Part of a small language model's weights: attention and MLP in parallel.
Each number is 128 + 24 x the weight over the matrix's rms, rounded and kept within 0 to 255. Layers, rows and columns count from 0.

# layer 4 attention value, 128x128, rms 0.0914, rows 79-127, columns 0-127
[[145 124 141 135 160 114  67 159 119 125 161  95  92 114 122 153 137 115 140 134 122 102 128  91 150 160 139 163 128 109  69 141 133 135 111 120 159 129 134 176 108 135 134 133 126 138 108  82 142  79 149 119 124 140 120 103  81 127 106 101 122 159 168 116 143  93 133 126 132 150  86 143 113 149  82 101 160 133 115 149 134 122 140 131 135 155 101 156 127 165 175 115 135 168 178 117 151 126 166 128 105 156 115 162 124 129 126 125 170 178 133 115 152 125 142 107 144 113 108 149 112 125 130 137 147 120 110 100]
 [111 170 106 110 143 167  83 159 128 120 184 133  76 103 144  75 107 130 117 129 176 143 142 140 159  69 135 158 139 129 118 103 142 124 126 133 117 118 159 127 126 103 106 147 141 134 159 133 168 128 146 110 117 130 137 163 156 104 133 118 114 121 143 117 143 155 121 127 127 148 149 108  81  98 119  93 123 106  94 107 141 165 123 187 132 103 138 126 145 105 186 135 111 109 144 140 131 158 132 108 168 128 124  96  96 103 130 149  97 144 149  86 147 139 168 106 124 128 133 117 128 151  78 164 100 153 131 128]
 [138 110 112 118 142 108 127 130 168 113 133 125 141 135  72  91  84  91 174 108 132 121 122 116 150  88 123 124 132 157 138 144 139 174 140 124 122 137 115 150 114 133 109 127 141  87 154 137 124 144 116 147 111 133  84 189 150 133 100  94 128 134 144 134 142 153 117 161 127 112 137 131 122 112 160 129 134 128 150 114  88 131 142 139 146 128 118 141 175 162 130 142 142 135 134 114 136 121  88 121 158 142 118  99 138  79 115 135  98 140 129 164 141  58  92  90 119  98 110 154 104 155 173 166  91 108 112 163]
 [117  68 110 179 123 101 111 156 153 124 129 155 151 121 158 128  92 157 139 146 140 123 114  95 114 127 116 154 119 103 136  99 107 145 139 133 101 158 148 170 130 101 119  88 134 130 136 134 139  94 157 145  61  81 115 145 110 138 102  71 136 145 107 128 146 134 134  73 153 167 125 150 125  98 120 118 122 157 127 143 118 134 129 156  87  90  94 120 112 150  73 116 133 134 148 142 148 108 128 157  99 116  89 169 119 128 135 133 149 139  81 145  84 118 173 147 121 161 135 197 111 140 123 141 135 124 123 149]
 [139  90 141 129 169 115 100 195 161 144 180 109  86  81 176 105 128 170 137 169 122  93 109  92 150 105 139 131 130 168 152 143 156 161 107 102 115 119 123 108 152 110 144 137 151 128 120 147 132 137 158 130  92 101 116 102 126  97 129 149 135 136 161 131 112 115  71 116 117 132  88 134 166 123 127 124 128 127 134 136  48 152  88 200  84 130  76 132 151 140 150 112 190 153 129 164 115 154 133 159 140 132 146 154 125 100 137 144  84  93 181  90 163 161 126 148 128 109 130 134 143 158  56 111 122 160  93 154]
 [ 97 100 111 152 132 102 104  85  97 150 147 169  90 130 151 146 156 138 117 108 127 158 156 134 128 123 137 121 125  99 119 121 140 197  71 116 111 133  97  94 140 143 131  84 161 131 136 153 126 102 158 112 114 114 176 112 152 128 108 148 127 123 151 113 126 163  90  74 151 140 138 107 119 113 131 126 153 138 105 141 171 117 117 167  92 131 134 126 134  85 131 135 146  97 141 129 175 124 121 142 158 133  85 149 121 112 108 130 112 115 159 124 167 117 186 146 160 138 136 105 152 118  81 135 133 151  99 123]
 [153 136  75 142 107 143  94 113 123 143 137 165 112 192 138 111 105 166 109 130 166 180 145 141 139 119 121 142 129 100 121 164 142 139 137 147 117 145 142 128 151 138 118 125 100 120 166 159 149 134 134 123 118 129 138 132 116 118 119 144 139 131 111 118 146 164 122 106 132 171 132 112 122 105 119 135 140 156 150 107 161 132 119 119 128 116 155 148 124 109 147 150 146 104 108 148 136 118 160 124 104 110 128 130 143 103  87 132 124 178 162 125 128  76  95 146 122 119 127 113  94 116  85 176 122  86 130 100]
 [ 85 118 114 135 119 114  82 123 102 116 108  97 189  88 140 110 118 158 127 121 152 166 113 148 127  94 134 129 124 101 160 130  88 178 114 137 132 134 165 111 155 163 103  75 111  92 161 163 118 160 126 178  99 126 163 148  92 105 136 157 148 150  85 143 128 179 122  84 114 133 162 148 127 123 142 137 106 153 139 119 121 109 118 139  99 158 121 127 161 141 113 104 121 115 127 119 103 135 138 120 136 132 134 116  91  88  98 132 186 110 163 154 139 118 115 111 109 134 111 120 175 155 127 148 149  76  90 122]
 [105  96 161 147 138 127 162 108 106 114 108 108 109 153  98  96 158  94 161 181 128  65 152 136 126  61  99 138 126  84 132 117 117 133 142 110 147 124  91 168 127 128 120 163 120 155 149 130 103  91 134 126 138 135 110 126 132  98 109 120 120 150 124 141 125 169 143 105 177 151 108  90 137 142 110 181 122  74 127 148 139 101 138 175  97  88 118 134 166 107 138 142 109 186 120 139 104 132 157 154 117 114 150 186 122 137 146 130 198 142 101 146 173 157 124 153 131 123  84 150 100 126 126 120 151 155 115 138]
 [139 148 110 120 164 152  98 120 108 116 107  89 120 143 162  83 119 169  89  78 100  87 116 124 116 115 123 151 114 133 137  96 147 193  63  70 142 159  99 100  75 139 158 195 123 156 120 134 125 136 131  98 129 116 121  97 136 126 145 130 123  84 128 129 141 105 128 179 116 111  69 113 130 121 125 116 125 156 102  86 115 130 125 156 140 125 144 117 129 134 128 193 103 153 152 102 121 112 135  83 189 187 107 136 131  97 131 171 102 114 170 125 136 121 135  99 158  96 140 154 146 142 128 132 109 144 125 134]
 [124 119 143  92 107 150 154 172 113 126 121 181 130 175 146 137 104 152 123 133 143 143 152 142 115 141 140 112 141 131 130 133 120 123 108 189  96 133 138 178 129 155 150  86 122 126 119 133 155 103  85 125 113 124 125 138  96 156  99 158 117 138 107 132 125 112 162 124  85 108 150 129 100 143 121 157 114 156 116 157 132 131 120 128 132 180 223 114 130 126 127 115 121 109 144  80 151 121 175  91 150 121 153 102 164 112 135 114 162  85 124 118 146 103 134 110 118 159 105  99 134 145 152 141 146 158 112 133]
 [141  98 104 136 152 132 139 131 116 113 133 117 139 143 140 143 120 116 118 123 137 122 153 154 129 169  71 141 129 132 117 108 110 124 136 108 117 134 156 177 148 111 150 148  81 102  98 144 142 145 171 155 174 136 100 169 116 156  88 163 136 164 101 117 121 131 121 112 174 162 156 137 139 150 104 126 139 166 109 127  77  93 124 138 134 129 167 126 132 130  87 113 105 149 124  85 127  96 117  62 102 140 124  86  90 148 112 155 180 155 129 135 121 145 149  94 139 117 135 141 135 122 156 137 135 128 133 109]
 [163 149 128  93 115 156 139 138 161 143 162 141  97 120 133 125 144 129 112 106 137  77 123 129 130  77 120 142 127 144 125 171 141  85 140 120 124 143 158  78 152 117 120 134 123 134 107 117 154 106 100 115 155 109  94 117 179 102 136 147 132 143 112 120 132  63 125 155 138 138  94 162 139 130 145 129 137  93 100 107 118 142  98  89 103  95 171 171  99 104 134 139 143 152 165 127 133 124 178 108 134 165 155 155 132 135 117 138 167 123 132  93 147 179 106  72 163 125 137 104 142 113 100 130 176  97 129 104]
 [115 147 149 135 136  88 136 155 142 135 112 168 161 142 138 152  86 165 103 119  92 173  70 140 170 138 192 125 128 156 112 137 114 137 155 125 104 100 131  83 154 159 148  65 137 116 120  92 149 118  95 128 151 124  92 158 120 197 124  94 152 148 152 130 121  94 138 121  75 108 126 170 118 123 183 131 136 161 127 113 124 114 118 135 156 112 164 124 107 123  87 109 162 123 112 143 149 119  99 174 106 157 119 124 101 144 149 121 126  78 119  95  80  95 132 133 108 128 175 128 115 152  95 109 154 140 219 136]
 [105 147 145  83 106 115 120 146 118 103 138 117 110 173 146 125 186 116 100  79 115 135 190 130 146  90 185 148 128 106 110 137 123  67 111 134 139 132 101 116 143 154 118 146 126 156 144 152  99 134 143 141 151 144 137  99 118 122 121 121 108 139 154 116 137 108 101 122 164 112  78 104 133 158  98 133 105 128 129 153 153 143 136  97 159 112 156 138 131 164 110 125 129 121 151 174 143 129  94 157 118 143 133 102 144 110 119 113 138 111 128 139 129 125 114 130 147 141 119 108 127 122 146 134 147 120 129  91]
 [ 80 130 128 121 130 101 174 133 117 128  90 147 106 124 134 128 128  80 116 162 105  62 137 124 102 111 114 124 120 152 155 118 130 162 136 153 157 131 101  96 148 117 141 138 133 115 145  96 133 100 120 103 152 132 139  94 125 103 144  99  91 117 129 123 138 110 117 159 120 116 135 142 135  75 134 170 154 109 147 158 138 112 121 117 143 139 114 167 116 109 131 167 152 141 116 185 159 105 131 164 140 155 106 121 136 148 108 154 136 167 109  98 114 123 136 167 137 128 173 184  96 111 145 126 141 152  67 153]
 [125 123 153 123 126 144 133 153 169 113  94 134 123 130 106 160 130 130 155  83 136 125 106 136 114 135 172  84 123 125 116 110 117  87 109  84 115 141 157 122  79 119 118 105 143 131 152 106  90 122 159 145 129 109  92 137 100 116 117 127 106 148 102 120 117 116 144 150 158 160 145 143  98 137 120 156 126 133 132 105 124 167 133 109 122 156 175 176 117 135 100 119 104 120 137 146 112 127 154 112  99 115  88 126 153 110 127 102 147 140 168 140 107 134 136 125 179 119 152 121 124 133 179 138 121 151 169 131]
 [148 186  93 145 142 112 179 146 184 136  90 142 113 108 133 104  85  82  86 126 118 171  97 150 132 151 170 135 133 160 140 178 168 110 119 101 136 133 192 149 147 166 150 114 136 132 127 115 124 144 125 130 180 159  81  88 148 170 125  82 150 134 136 125 139 111 123 120  99 136 146 137 163 116 133 146 111 126 139 134 140 129 138 182 161 152  93 122 154 134 144 150 184 127  58 128 127 163  95  76 101 108 191 130 110 137 133 115  86 155 119  86  85 120 128 167 104 127 183 113 127 121 133  75 170 119 158 150]
 [ 97 123 110 121 104 112 125 102 165 141  78 122 169 149 144  72 130 149 180 138 147 145 105 110  95 141  92 121 124 147 119 131 121 121  55 111 137 137 131 129  95 120  85 139 120 107 137 128 160 145 101 162 115 137  97 136 106 157 141  79 112 171  93 108 133 124 151 106 135 104 153 130 112 120 110 135 113 146 137 132 156 133 135 159 121 134 109 103 101 143 172 111 121  73 110 149 118 149 109 116 133  98  57 125 133 117  99  71 126 113 100 146 137 137  87 139 165 142 158 160 115 128 120 141 131 149 126 150]
 [154  97 137 118 177  96  93 101 154 166 163  98 112 133 170 110 145 118  93 136 133 149  67 111 139 148 108 143 152  91 103 103 113 139 140  87 101  97 158 110 160 119 147 150 154 138 110 103  83 115 102 129 175 115 128  95 123 153  74 146 121 128 168 117 110 147  83 117 156 129 112 120 135 145 100 108 141 131  99 104  74 120 161 110 199 113 131  81 199 128  98 137 140 148 150  87 118 135 137 106 166 110 178 125  97 113 129  81 143 146 131 115 132 156 132 112 141 124 126 148 137 190  93 157  98 122 157 128]
 [107 129 131  83 120 119 153 128 131 152 118  99 122 132  81 162 161 115 130 165 102 126 116 164 131 122 132 160 134 129  93 133 121  90 161 143 139 143 122 160 134 128  87 163 108 120 104 150 141 142 101 151  95 165 139 161 162 110 124 100 146 121 107 145 125 126 160 167  99 116 125 132 101 163 135  92  81 150 133 107 138 130 150 153 153 144 159 145 151 111 151 114 127  79 101 144 130 180 132 119 108 110 180 103 133 129 127  94 190 154 121 135 112 142 160  68 135 112 122 110 127 164 170 110 120 133 169 158]
 [120  79 124 141 109 136 135  93 153 102 125 190 123 149 138 134 123 200  73  98  88 157 151 121 119 153 107 124 111 129 105 129 142 132 120 140 126 158 131 164 141 134 115  71  98 113 132 153 146 155 117 143 114 114 145 168 120 137 147 120 108 130 130 115 114 134 149 131  89 128 130  83 137  98  94 113 124 132 128 175 130  87 121 129 105  95  82 116 102 140 147 106 163 142 116 118 124  96  71 137 117 130 148 114 162 131 105 100 116 117 166 155 148  91 132 112 121 140 138 136 124  97 118 118 157 130 113 167]
 [134 140 145 152  93 119 139 127 117 112 103  90 102 136 147 119 136 121  88 120 101 113 148 144 109  95 152 135 115 128 109 143 111 114 150 141 142 130 139 142 129  93  86 103 139 126 138 144 151 153 122 142 124 105 118 116 154 159 134 116 109 111 137 150 104 150 108 102 111 120 155 119 108 104 138 121 169  72 152 144 104 126 128 138 157  83 133 126 156  99 126 137 175 111 124 176 141 129 118 131 102 160 178  95 123 135 157 124  96 107 156 117  93  98 133  84  95 132 173 132 138 131 130 109 110  96 136 111]
 [172  96 128 122 131 134 125 107 132 107 110 146 115 188 125 130 114 103 100 128 137 138 140 116 139 145 136 159 129  95 112 141 125 124 122 111 114 131 176 139 133 124 113 146 119 128 121 135 109  97 162  80  90 144 119  89  92 155 159 155 140  96 130 161 153 150 170 113 104 138 130 120 147 152 111 117 151 159 132 142 109 153 158 195 125 139 105 110 165 107 117 141 130 126  93 108 117 113 114 125  88 129  91 140 138 114 122 119 119 104 118 157 130 132  90 141  99 111 140 152 152 100 122  98 131 125  86 159]
 [173 155 127 157 128 130 102 107 161 129 108 171 178 191 148 168 124 127 155 143  91 139 205 131 151  77 129 107 131 126  92 113 100 121 141 138 128 135 108 116 137 112 168 144 119 140 152 124 122  87 140 131 131 143 142 139 179 143  95 133 138 113 163 136 133 192 107 123 148 105 166 113 133 171 134 139 125 111 140 151 113 106 137 132 164 138 109 140 141 177 134 118 152 138 166 121 136 103  92 152  60 111 103 111 142 121 154 131  96 167 154 130 138  54 113 152  94 131 121  84 118 122 147 156 101 113 111 100]
 [171  92 126 174 105 108 112 106 115 119 157 156 147 147 159 125 142 147 144 137 126 127  83 140 164 144 215  97 124 123  97 141 130 153  70 123 128 101 183 163 146 159 133  94 121 140 158  92 148 126 116 104  94 100 145 113 158 138 135 175 123 116 146 143 132 131 115 129  75 146 117 121 141 164 157 129 147 166 138 143 158 129 116 145 135  79 103 129 140 141 138 140 163 131 162 127 106 192 126 152 152 170 128 103 138 130 132  91  97 121 139  93 115 118 141 130 125 109 122 126 132 117 109 153 131 107 187 151]
 [142  88 138 168  66 153 130 121 111 119 156 121 156 163 168 141  97 156 139  83 141 128 149 152 125 102 105 107 103 141 104 122 153 124 115 117 145 140  76 120 103 161 148 121 132 118 173  86 131  91 142  94 151 126 121 146 168 110 167 147  92 136 140  76 100 168  87 123  97 136 102 133  91 117 127 115 162  96 127 138 145 103 139 166 164  83 100 114 170 133 102 111 103 119 128 109 187  84 100 119  72 153 136 134 161 108  96 162  71 121 123 167 148  88 207 153  99 160 116 164  87 173 106 169 130 100 170 104]
 [129 138 121 157 110 117 107 124 135 137 104 111 157 121 154 187 122  83 125 141 106  96 143 105 129 170 113 111 120 116 142 141 123 127 142 144 173 116 118 149  90  70 116 177 128 111 149 127 124 170  77 155 122 131 147 136 149  75 113 148 132 136 129 101  85 118 113 130 187  99 112 125 152  96 124 151 159 100 130 153  98 113 104 143 110 120 101 106 123 139 156 139 135 114 127 128 147 180 116 122  87 155 192 137 103 127 126  91 123 173  85 148 119 133 157 140 139 106 122 104 126 159 121  95 107 120 124 117]
 [106 156 154 140 130 108 138 102 131 139 142 132 113 105 122 115 136 130 146 140  89 155 101 131 146 123 129 123 119 131 162  75 144 142 149 136 132 127 130 142 137 146 127  88 142 134  86 141 113 106 141 145 183  98 130 133 155 138 159 140 109 163 173 136 126  65  84 119 150  83 128 117 141 172 155 126 102 112 114 101 156 130 115 121 177 135 153 156  94 127 134 132 120 111 114 150 159 113 110 159 104 174 160 118  84 114 129 131  75  91 103 122 126 112 103 113 138  95 111 118 126 148  78  96  90  90 177 100]
 [142 185 124 141 103 124 132 152 129 160 104 151 149 155 128 146 145 131 159 139 107 105 111 125 112 118 161 136 132 150 122 133 121 106 132 142 111 154 101 155 152 148  98  84 116 135 105 113 116 101 135 127 128 154 140 139 146 128 105 120 165 124 118 150 142 134 137 103 144 141  78 174 110 117 122 135 130 123 143 154  97 132 139 131 136 118 168 101  63 147  87  88 105 161  86  53 113 105 120 107  80 150 138 160 147 133 105  91 163 147  95 131 149 125 143 153 114 134 167 115 112 146 167 151 150 133 122 113]
 [ 83  95 170 126  98 142  95 126 111 133 178  99 144 148 160 114 131 131 145 115 138 143  95 107 133  84 174 145 138  94 137 108 141 117 109 152 109 153 126 159 115 159 101  99 127 160 166 111 122 119 101 113 116 102 114 106 159 113 159  91 157 140 120  95 167 160 151 106 105 130  85 159 144 126 128 168 130 105 124 148 112 138 154  98 145 124 127 137 103 150 151  99 133 132 138 106 103 125 121 154 129 150 180 153 111 165 125 142 128 185 115 117 160 122 143 106 112 131  89 164 130 130 110 110 142 114 132 105]
 [150 133 106 135 128 111 139 132 138 119 128 197 174 139 146 166  54 150 112 134 122 124 145 104 126 110  83  73 124 145 124 174  77 114 102 142  97 130 167  97 115 131 105 114 131 111 122 138 177 148 152 115 146 162 132 122 125 148 118 152 145 126 117 146 114 141 147 124 129 129 184 111 108 132 102 121 123 144 165 105 145 106 127 155 140 155 172 126 173 132 184 138 135 137  70 119 110 151 126 111  84 108 112 119 135 121 129  98 153 145 129 156  95 112 107 146 113 173 126  92  97  98 117 116 119  86 156 151]
 [121  95 127 144  93 123 141 131 166 128  97 133 145 160 175 190 144 117 116 118 124 105 137 152 124 134 110 127 117 131 123 118 107 115 144 151 139 145 145 100 115  73 144 127 132 146 107  80 161 119 162 130 137 144  84 107 145  97 155 141 119 163 116 155 117 118 154 102 139 113 115 152 171 177 121 145 134 137 127 168 153 148 129 161 124  38 116 143 127  72  76 124 131 146 126 141 141 120  76 232 129 116 102 103 119 120 134 125  96 177  84 126 103 153 160 168  97 145 154 174 148 143 144  98 137 137  82  99]
 [140 133 139  69 114 113 132 146 111 139 167 122 138 103 109 138  85 100 122  94 114 116 160 111  98 117 124 121 118 153 122  82 113 164 139 166 141 117 107  78 119 145 130 123 143 127 140 107 146 150 110 136 111 121 150 105 120 132 138 104  95  82 100 126 126 150  92 155 131 104 118  93 111 160 133 126 155 125 137 148 131 141 125 111 100 133  95 135 157 117 192 178 134 120  94 159 168 111 142 162 144 165 101  95 134 151 158 140  67 121  88  93 131 110 183 145  82 153 178 118 155 149 139 152 119 157 138 121]
 [120 114 111 142 127 122 119 128 111 101 142 161 166 152 174  93 111 123 110 144 153 161 127 141 109 143  91 142 117  94 118 148 136 180 135 144 145  82 128 124 150 108  84  98 109 101 156 115 154 122 149 137 220 133 117 140 142 140 153 146 118 110 119 111 120 113 169 145 153 144  63 132 119  86 110 107 137 135 107 121 154 106 108 159 185 104 118 114 148 152 141 153  87 116  95 161 113 143 137 147 117 162 134 105 156 101 151 139 127  85 103 152 101  76 128 115 144 124 112 126 150 149 143 140 108 157  80 131]
 [117 118 135 156 107 115 136 151 129 144 170 169  98  97 146 157  96 138 148 138 113 149 128  95 121 138  94 104 128 150 125 142 113 122 119  89 101 139 137 170 150  92 151 111 124 137  91 129 171  91 156 139 130 114  92 144 144 135 131 119 135 152 155 116 145 142  96  74 138 155 119 130 156 110 161 147 103 165 148 118 126 144 150 143 128 106 132 148 120 137 115 129 104 124  95 157 124 140 143 159 144 111 128 127  77  89 109 137  97 180  76 134 136 152  90 195 123 157 128 196 128 113 112 152 131 155 126 148]
 [ 86 167 144 137  86 114 169 115 110 153 124 154 117 148 112 130 133  96 114 132 130 112 138 137 149 115 175  85 126 146 127 118 141 135 137 172 134 136 122 116 118 129  99 126 140 143 154 121 122 106 122  99 175 148 136 141 154 140 141 130  80 119 124 113 138  83 110 151  80 143 132 163 103 125 141 148 141 134 134 117 179 123 123 126 137 110 194 129 116 125 106 152 143 137 118 109 168  88 115 151 120 165 129 103 122 145 141 133  82 114 145 124 126 132 143  92 122 143 131 129  89 137 184 154 124 163 170 134]
 [ 83 128 124 111 149 119 148 132 123 102  88 120 162 118  88 136 134 120 121 193 155 109 114 119  90 138 158 160 119 140 133 135 150 121 140 132 149 141 160 149 115  85 120 112 111 123 143 144 139 130 148  80 157 122 163 116 117 121 127  82 136 143 112 131 141 128  89  92 126 111 126 138 146 145 151 129 130 141 111 114 140 118 121 110  75 122  73 135 152 118 120 160 129 116  93 147  96 141 132 154 106 130  85 160  93 129 123 164 145 146  99 129  97 116 109 143 136 125 133 146 123 130  93 114 141 122 137 136]
 [119 130 138 150 137 101 144 149 149 128 124 132 154 145 128 146  97 166 118 139 156  75 117 108 134  97  92 117 132 134 127 135 105 150 118 182  96 135 148  96 109  84 119  98 113  88 116 112 153 145 108 120 168 161 118 104 125 111  93 129  86 132  92  85  91 100 117 164 147 147 123 175 103  79 138 121 134 116 149 127  65 121 108 127 130 116 122 165 117  95 180 173 124 161 127 202 128 140 105 139 109 145 177 125 142 156 140 137 139 158 120 127 127 139 131 137 111 140 121 111 109 134 109 133 142  96 166 123]
 [126 134 149 153 105 145 145  88 140 119 125 136 112 136  90 133  80 161 148 155 147 158 123 124 122 134 130 114 132 150 144 146 125 114 141 125 132 121 164 126 145 146 116  97 149 127 151 153 161 114 110 112 138 124 141 148 134 133 128 107 117 116 128  72 146 122 109  88 106 164 129 154 127 127 148 162 143 149 134 122 116 122 145  86 145 127 135 128  94 140 103 114 110 117  70 192 135 138 118  99 102 123  78 146 133 124 122 129  94 142 104 153  87 100 129 129 108 136 147 132 127 142 117 149 157  87 173 128]
 [ 78 176 122 120 119 114 102 155 130 128 131 133 150 113 146 112  94 149 130 125 139 152  89 128 134 162 174 124 115 112 134 115 153 147 106 132 115 101 126  53 125 138 115 120 118 158 149 151 160 128 155 140 134 128 132 107 114 123 159 121 137 104 138 140 111 126 144 151 109 143 115 143 123 129 108 104 145 178 120  71 168 149  70 160 120 140 147 124  94  96 193 131 104 118 108  92 145 136 145  91 108 158 143 106 153 134 110 136 141 113 193 116 119 109 142 107 122 121 162  62 134 115 138 109 107 109 167 137]
 [126  79 168 122 124 125  95 103  94 152 210 166 109 150 170 110 115 104  77 116  94 161 134 133 124 143 135 156 130 146 131 102 133 104 135 117 129 114 138 121 152 157 131 152 111 125 116 149 111 154 119 134 146 123 120 146 150  71 109 110 127 121 104 154 142 141 140  99 178 128 133 142 157 133 137 160 102 104 123 161 100 113 146 111 147  94 158 122 142 162  97 160 108 152 124  93 107 142 142 191 143 127  96 108 121  91  91 124  80 125 145 119 106  86  95 129 152 106 113 146 149 142 118 154 105  79 137 112]
 [126  93 142 161 116  99  97 128 126 157  98 139 165  98 112 129 144 146 180 126 162 136 148 141 127 141 121  92 135 106 125 122 115 137 158 177 130 141 157 159 115 148 157  35  70 112 133 111 102 135 151 160 117 147 108 138 165 154 111 149 137 166 148  74  96 140 137 134 125 119 134 159 147 145 177 166 109 142 124 123 151 146 154 145 170 147 164 156 107 105  79  98 103 130 122 138 146  64 115 135 114 143 105 140  80 125  92 101  96 156 153 152 144 106 105 131  76 140  73 155 105 134 139 119 117  93 124 141]
 [135 112 142 163 140 143 124 133 148 156 140 155 151 120 148 111 115 174 141 110 135 114 148 140 140 132 115 122 147  94 144 139 125 109 130 139 126 168 131  91 132 159 172 111 138 179 160 119 165 138 124 158 119 168 126 137 155  94  99 157 113 154 146  89 146 140 156  86 147 147 122 123 130  96 146 157 101 122 126 103 127 115 120 107 145 141 167 135 141 166 109 111 100 109 130 103 143 124  93  89 105 115 110 122 110 112 109  84 140 134 146 144 125 149  96 155 100 131  87 148 110 157 141 133 108 129 144 111]
 [ 93  98 111 102 133 128 111 101 164 132 162 132 148  87 170 130 109 126 145 141 144 129 103 105 103  99 115 144 119 114 131 134 131 116  78  66 142 135 159 167 112 120 112  75 143 130 126 133 161  87 152 139  99 120 127  94 117 146 128  99 124 163 123 129 113  89 140 105 134 157 126  98 153 139 133 121 135 116 134 143 151 181 119 168 155  86 131  88 187 161 136 129 121 140 142 144 121 150  99 155 149 119  63  90 143  89 111 116 128 148 112 122 109 167 162 141 131 158 132 157 103 142 111 107  94 142 140 119]
 [113  93 103 125 145 146 138 113 131 116 144 117 116 126  71 131 116 143  65 133 133 143 104 135 110 134  83 120 131 131 137 120 145 147 140 138 124 125 120  96 149 115 126 188 118  79 107 140 132 120 139 137 156 129 124 103 110 125 139 133 120 159 105 116 116 146 122 125 105 122 159  95 155 104 150  92 115 158 129 158 130 120 134  91 144 149  90 124 143 104  94 154 113 127  91 143 147  89 129 121 172 124  71 140 137 130 187 109 143 147 161 122 115 127 153 150  99 141 162 159 114 127 136 133 116 151 132 154]
 [117 102 124 130 152 136 169 138 109 112 123 110 136 120 127 118 113 149 114  86 140 112  89 146 136 128 146 121 145 140 117 148 106 172 115  74 140 149  97 137 103 131 138 133 150 138  58 123 118 147 144 145 167 155 153  77 123 165 156 109 131 136 130 101 109 108  85  96  91 125 145 139 145 141 152 168 137 157 112 139 144 174 133 135 120 141 147  99 158  83 150 155 112 117 146 127 115 133  81 119 156  99  93  77 145 139 156 148 160 157 159 129 110 134 155 151 110 139 124  98 109 141 103  95 113 111 102 121]
 [154 128 114 159 144 115 134 159 146 114 106 132 136 149 124 149 130 105 154 129 139 125 122 117 113 109 135 138 132  78 117 140 113 186 102 151 143 155 107 177 149 123 117  95 144 144 110  98 149  84 180 123 159 138 115 148 125 151 154  96 118 138 125  95 173 134 131  71  82 137  86 150 105 165 126 135 131 108 151 129 174 147 131 146 145 139 106 141 115 134 113 120 114 112 159 189 126  85 170 113 101 105 141 107  67 129 107 146 110 137  94 146 143 124 142 137  60 104 121 174 139 148 144 118 110 144  70 119]
 [111 135 131 141 110  91 100 114 118 126 177 119 124 122 160  93 133 159 152 149 137 145 104 123  84  93 112  99 107 130 137  87 119 163 163 150 142  98 132 108 163  94  78 122  98 113 146 119 124 163 117 148 141 108 108 147 142 145 174  91 105 112 150 144 105 128 119  84 122 175 119 110 125 115 124 126 147 142 100 111 140  95  85 135 145 107  77 129  72 158 116 113 115  94  86 179 172 101 138 157 137 122 109 175 101 130 103 133 103 166  73 122 141 129 101 169  97 140 113 116 126 121 111 100 121 103  93 148]]